Weights of a small transformer language model.
Architecture: RMSNorm before and after each block, rotary positions, no biases in attention or MLP, capped logits.
Training: a variant of Muon for these matrices, 91M tokens.
Each number is 128 + 32 x the weight over its row's rms, rounded and kept within 0 to 255. Layers, rows and columns count from 0. The size above them is the row's rms in percent of the matrix's.

# layer 7 attention output (transposed), 64x64, rms 0.161, rows 20-31, columns 0-63
size [108 111 110 113 126 126  98 101 102 108 107 108]
[[163 135 138 139  11 148 106 141  89 140 181 106 106 105 135 139 148  47 110 124 145 110 152  77 121 154 124  94 125 151  67  93  94 125 170  73 184 111 140 110 151 199  88 130 120 147 126 143 118 149 105 132 150  89 124  92 137 109 120  97 126 155 108 120]
 [128 112 191  95 153 115 159 140 103 116 109 168 109  88 155  82 156 129 112 176 118 118 146 110 114 160 110  70  61 128 136 161 127 110 103  99 188 137 149 155  93 156 101 118 124 143 170  79 212 139 164 131 130 200 122  73 159  99  88 158 118 149 139 106]
 [126 118 105 182 143 103 131 104 172 127 126 177 115 139  79 163 107 103 152 113  88  97 158 120  84 128 148  76 120 154 170 202 131  53 106 114 118  51 124 112 145 110  91 125 125  75 105 121 134 171 123 128 167 131 147 160  89 128 146 162 140  54 122 175]
 [115 117 159  95 102  98 130 132 139 171  94 110 134 105 152 128 137 151 110 121 128 119 118 163 161 182 192 160 201 137 142 132 116 148  59 159 140 155 156  91  77 169 107 137 123  52 149 151 146  83 186  93 145 143  83 129 131  85  64 131 164 143 175 116]
 [135 136  98 156 103 102 188 113 109 106 134 136 156 202 126  71  95 160  95 164 123 120  94 154 104  81 159 144  95 210 182  94 152 140 114  95  77 105 138 148 195 146 137 176 144 122 138 134 133 190 113 107 110 177 112 118 106 110  91 165  94 142 128 118]
 [163 105  77 134 135 121 147 106 114 129 171  95 114 120 132 145 134  81  97 149 122 132 131 104 102 159 170 117 131  97 126 142 203 105 110 113 133 119 113 144  91 185 174 217  55 133  66 104 115 110  89 128 112 224 138 102 116 123  92 171 114 125 120 134]
 [ 93 101 178 139 120 111 111 129 209 139 180 132  85 142 163  88 165 129  77 109 210  96 132 131 135 115 114 155 130 119 121 151 100 164 118 149 111 128 135 140 147 132 100 149 131  74  94  80  85 138 211  76  89 143 144 127 126 125 123 114 167 184 177 123]
 [143 137 127 104  96 152 123  86 136  87 126 127 110 169 126  91  78  48  86 130 163  84 124 133 108 109 163 157  93 144 156 121 118  90 111 159 157  92 111 157  82 151 160 100  78 111 177 132 178 120 153 165 113 124 148 133  42 108 117 172 161 197 142 112]
 [136  89 155 152 161 156 100 166 155 125 181 129 127 113 172 143  81 145 106 134 156 118  76 108  61 203 191 142 135  71  93 116  99 155 116 142 171 159 146 155 129 129 102  50 129 146 154  82 116 103 131 145 109  93 133 159 107 139  85 153 141 149 176  90]
 [125  92 121 166 109  92 153 149  98  81 143 156 184 191  90 130  47 106 141  73 103 159 176 116 181  71 145 126 138 128  90 137 152 113  93 108 126 146  97 115 170  94 116 108 147 137  97  72 117 126 182  97 141 117 176 122 158 154 169 114 115  78 104 130]
 [156 116  70 102 110 121 140 129  93 142 152 134 107 145 133 127 138 130 138 179 170 107 110 128 144 155 128 107 133 147 167 144  99  91 144 131 181 191 203 137 105  55  92 139 170 191 153 110  92  76 159 129 130 107 124  89  85 127 126 175 196  76  96 137]
 [123 152 142 156 122 162 131 102 152 168  80 163 157 194 151 124 110  93  63 100 150 126 142 134  73 162 130 123 146 152 127 148 143 191 149  96 141 112  73  92 137  64 159 147  73 114 146  95 137  95 141  77 147 164  98 118 177 163  99 125 132 179  84  86]]
# layer 7 attention value, 64x64, rms 0.173, rows 21-31, columns 0-63
size [115 111 126 114 128 102  98  97 109 106 110]
[[126  89 133 149  74 170 102 105 115 134  91 121 102 168 132  72 153  31 135 117  90 149 138 123 156 125 164 153 147 172 124 124 160 169 114 103  89 112  78 161 123 114 162 135 120 170 157 112 148  98 119  79 209 103 136 113 172 114 198 127 117 139 141  89]
 [199 119 146 118 115 152 127 150 147 143 122  68 121  90 160 123 127 141 127 141 182 179 171  82 130 134 105 152 120  95 126 145 136 184 140 102 168 144 175 169 139 105 211 130 163 170 193  89 136 128 130 155  83 146 113  68  84 178 145  94 143 120 150 127]
 [115 156 128 164 124 153  81 113 105  88 121 110 111 211 116 180  79  96 158 127  91 101 140  83  74  92  86 114 118 139  74  85 150 139 104 100  82 118 176 175 132 133 140 166 169 111 145 171 128 150 123 171 106  82 169  95 123 182 123 126  87 140  96 114]
 [136 178 151 173  86  99 122 151 154 126 182  71 100 152 136 133  95 106 121  88 119 153 126 113 147 111  87  67 173  64 163 148  95 143 120 183 113 108 126  86  74 170 118  42 146 160 160  91 127 109 152 142  93  90  95 110 165 138 144 137 131 112 123 159]
 [ 58 192 153 135  95 172  82 150 137 123 142 160 138 115 180 115 162 121  88 135 188 145 161  96 117 108 125 138  92 172 160 126 147  96 113 138  65 125 137 163 175 141 175  67 153 131 127 150  97 132 159  53 146  86 121 149 148 119 172 121 161 136 150  92]
 [ 70 190 131 142  81 157 126 125 107 144 105 149 148  78  90 122  81 131 143  91 134  94 107 113 189 170 101 117 146 192 111 118 103  69 130 116 158 137 122 145 105 112 100 154 165 132 161 187 137 120 183 182 147 106 112 136 144 104 149  81  62 110 145 182]
 [ 99 106 188 144 106 113 149 195 160 154 155 114 128 117  94 184 180  45 111 122 147 157 125  75  99 152  92 110 137 181 113 161 143 210 163  99 136  96 142 155 124 135 144 109 136 137  89 149 153 121 150 112 142 155 144 187 177 106 118 115  89 172 111 121]
 [123 159  69 133 104 139 147 101 124 173 149 156 174  81  82 127 152  72 178 143 135 157 162 119 182 121 115  96 113 172  79 159 124 142  97 106  68 137 114  96 155  90 127 154 162  76 112 146 181 165  83  73 103  98 158 126 165 122 138 108  83 148 133  89]
 [140 135 107 149 119 157 161 123 236 179 169 113  58 121 143  87 133 163 125  95 156 206  95 156 134 123 150 130 135  85 156 130 137 143 173 133 154 142 104 147 118 133 170 144  93 111 132 181 133 165 118 174 123 134 133  92  70 118  93 184 126 106 160 121]
 [148 165 148 145 209 193 142 145 176  79 105 120 175 108  82  90 129 125 149 132 149 132 115 143  72  91 171 110 116 102  75 119 108 129  78 134 142 124 109 145  85 112 130 104  97 134 125 136 189 138 127 119 108 115 177 160 152 144  94  62 107  78 184 104]
 [103 107 129  54 121 122 164 129 165 106 128 205  40 105  79 140 158 140 104 104 129 123 152 120 146 137  64  82 147 113 156 177 136  91 143 121 137  88 154 104 166 111 153  92 118 133 160 129 148 135 152 184 144 108 157 164 107 200 166 103  92 128 116 117]]
# layer 7 attention query, 64x64, rms 0.171, rows 32-44, columns 0-63
size [ 66  83  94  95 120  79  96 109  83 117 103  98 102]
[[114 113 126  89  72 153  96 109 148  97 145 129 135 106 107 118 172  96 174  84 105 127  94  70  97 141 171 172  71 130  81  81 166 114  93 124 112 147 163 120  80 121 110 144  93 161 144 182 136 174 150  91 118 127 180 139  93 109 110 206 127 132 132  74]
 [139 174 136 184 176 208 170 123 162 176 128 103 195 125 130  86  86 150  87 144 124 105 177 118 142  84  96 113 145 159 161 149 115 147 115 159 127 108 133  59 140 108 116 159 118 113 138 135 111 184 155 104  91  85 120 164 138 166 136  77  81 114 157 141]
 [131 154 103 162 129 109 136  81 171 127  69 172 112 132  99 150  51  88 119 146 129 176 138 127 117  69  42  83 130 160 119  79 114 101 124 166 119 171 159 103 174 112 148 105 140 145 124 138 102 120  89 145 160 135 183  92 167 119  88 152 135 128  94  82]
 [140 115 110  90 142 126 161  82 133 118 128 107 104 136  70  96 156 158 118 167 102 101 127  85 150 128 117 149 149 147  86 122 159 139 186 110 112  98 189 162 171 114 101  75 140 142 125  64 110 135  98 104 127 106  94  60 134 130 100 199 174  84 197 151]
 [119 119 170 129  61 145 102 113 146 120 161 148 120 151  94 153 122 182 122 152 114 106  89 111  92  75 146  50 153 168 109 142 159 157 149 120 149 105 173 187 154 109  86 122 123  38  95 117 130 142  91 146 135  87 125 162 162 191 146  93 146  95 144 120]
 [133  98 164 172 102 146  91 137 157 147 133  91 166 125 155  65 142 137 140 158 132  89  93 127 125 108 153 118 144 104 197 141 142 136 172  59 125 105  80 126 112 103 107 128 147  98  89  97 146 186  67 109 117  94  98 155 106  72 143 156 170  84 200 138]
 [ 81 118 111 151 139 110 103 144 107 182 101 178 136  72 182 153 128 122 144 161 137 122 113 102  92 172 185 132 175  88 117 136 163  98 175 113 131 100 123 127 108 111 108  49 148 133 146 121 144  81 107  67 122 105  86 103 130  41 109  90 175 116 138 142]
 [127 100 112  95 166 115 137 191 126 124 140  96 161 115 115 114 189 170 134 113 186 126 145 115  62 219 118  84 122 129 147 153  81  94 104 121 149 115 136  79  97 156 187 131  83  97 134 121 109 172 116  71 146 103  91 145 144 130  89  87 124 142  91 158]
 [124 175 137 186 166 139  77 101 118 143 101 119 147 144 143 109  89 119 120 151 155 103 157 136 107  79 145  95 185 157 176  75 140 101 194 118 177 111 200  80 113  57 157  88 108 117 170  88  87 139 161 164 148 107 142 117 113 156 140 123 108 106 140 136]
 [ 94 139 111 137 150  50 141 127 109 102 161 136 101 136 115 119 171  71 125 107 166  90 127 149 137 159 142 143 101 116 131 108 132  79 173 162  92 141 145 201  62 170 169 102 141 149 114 173 122 110  82 124 180  80 184 151 107  91 152 145 161 169 153 160]
 [104 115 119  95  79 157 130 141 149 106 150 225 154 105 149 132 153 131 150 138 147 155 131  94  79 149  86 104 121 163 123 157 132 174 190 146 106 164 148 114 177  83 141  83 167  59  50  99 138 174 131 153 153 147 139 145 125 169 118 148 113 153 152 152]
 [ 88 110 123 163  64 129 201 130 103 137  52 117 103 148  82  83  84 129 135 159 163  84  85 112  59 156 168 111  78  76 141 121 112 129 172  68 128 170  95  89 126 160 110 126 134 132 120 117 157 146 146 126 127 109  91 133 134 106 128 171 104 120  86 146]
 [ 87  79  79 115 114 127 116  85  94 111 141 113 189  77 138 104  91 163 146 128 125 154 110 171  91 127 179 133 134 136 165 162 181 159 123 109 165 124 233 105  71 152 165 114 158 154 118 118  92  81  90 122 114 106 114 149 122 121 131 116  78  88 114 114]]
# layer 7 attention key, 64x64, rms 0.164, rows 32-44, columns 0-63
size [ 91  80  85  99  89  95  89  80 110  97 111 121 127]
[[130 122  94 146 111 185  77 136 127 140 118 143 172 155 177  84 159  73 170  67 160 111 128 132 100 143 179 169 110 134  96 149 100 162 164 147 134 189 122 102  92 184 155 152 158 134 137 138 158  91 150 116 126 145 185 156 156 135 185 127  62 131 149  89]
 [116 155 111  82 175  93 160  98 134 208 137 115 173 104 125 143 109 141  94 147 138 155 190 139 167 126 137 120 171 144 115 144 133 147 141  83 171  81  95 137 130 121 124  75  75  65 151 124 182 158 127 116 135 111  93  90 120  98 118 165 168 149 127 211]
 [171 108 169  79 135  86 137 141 138 110  91 112 147 103 114 156 151 116 108 169 141 129 117 110 114  63 122 136 182 162 112 119 157 222 152 104 157 119 120  90 191 183 138 137 123 145  88 103 141 207 141 151 107 129 116 123 156  85 153 204 118 134 136 162]
 [147 119 133  89 132 103 176  92 103 134 113 100 117  95 137 172 137 195 118 155 118 167 104 135 134  97 132 111 157 190 161 157 134 125 169 109 145  52 138 163 159  72 167  76  83 125 117 133  84 150 147 161 189  87  71 122 122 112  93 185 160 149 122 138]
 [125 136 206  95 147 204 159 142  54 149  82 134 110 113 125 111 129 192  94 116  87 133 121  97 153 110 168 106 139 165 119 138 130 103 150 113 143  68 111 111 131 109  86  73 112  50  96  73 148 130 143 138  95  93  96 104 154 147 123  91 133 132 104 146]
 [ 77 149 105 126 115 145 149  84 120 169 116  60 132 116 201 128 117 148  97 138 132 149 141 112  95 143 111  79 150 110  93 111  86 116 114 162  98  74  99 141  91 105 142 139 122 107 138 127 128 120 224 145  95  34 141 119 124 160  64 112 122  89 107 113]
 [100 123 192 127 152 165 188 144  85 171 121  78 134 120 146 107 106 149 116  90 147 124 153  84 142 111 124 130 117 103  81 124 100  71 123 134  95 134 191 152 135 111 195 145 129  98 150 104 146 122 107  73 153 123 146 178 104 105  81  79 152 168  49 104]
 [143 120 116 134 148 174 105 120 122 177 137 124 126 153 155 129 163 150 100  99 136 184  75  93 145  99 180 136 127  67  67 107 136 104 162 135 126 126 117 175 147  77 144 103 136 149  99 119  79 100 119 143 131 164 159 175  31 121  95 149  70 104  98  78]
 [170 137 145 116 124 103 111 129 122 204 121 102 141 117 132  76  98 155  99 155 145 142 113  77 139 105 142 138 172  88 150 139 106 175 130 165 148 146  82 100 132  15 129 101 114 122  44 123 114 150 117 143 143  80  78  71 119 103 111 138 146 120 139  86]
 [ 98 109 104 167 120 155 109  65  93 122 167 103  98 150 172 132 183 127 135 147  68 183 173 156 141 116 133  97 118 180 116  79 157 185  75 168 133  83 110 137 110 108 101 105 168 114 143 155 141 125  82 199 109 137  90 127 126 110  97  95 104  94  94 100]
 [148  72 116 155 131 106 189 135  22 127  76 129 154  84 136 122 104 113 122 174 128 135  64  84 161  84 135 141 155  79 137  60 159 159 181 154  99 151 108 161 112 115 140 119 145 134 170 117 158 113 130 136 143  62 119 107 126 113 163 142 120 113 131 149]
 [152 115 102 143 100 105 165 166 131 119 116 140 201 131 219 114 157 130 109  77  93  64 146 144 157 118 119 151 138 100  80  92 154 128 119 139 130 164 128  65  32  96 176 104 111 129 125 103  92 153 110 175 151  94 133 143 116 132 139 147 147 170 149 118]
 [125 129 139 109 185 112 133 123 134  92 129 166 140 113  89  60 136 123 129  72 109 112 161  97 117 163 154  95 109 109 151 107 161 175  57 163  69 150 113 158  90 194 109 126 217 116 147 163  94 112 184 130 160 134 170 109 105 134 139 134 133 181 120 126]]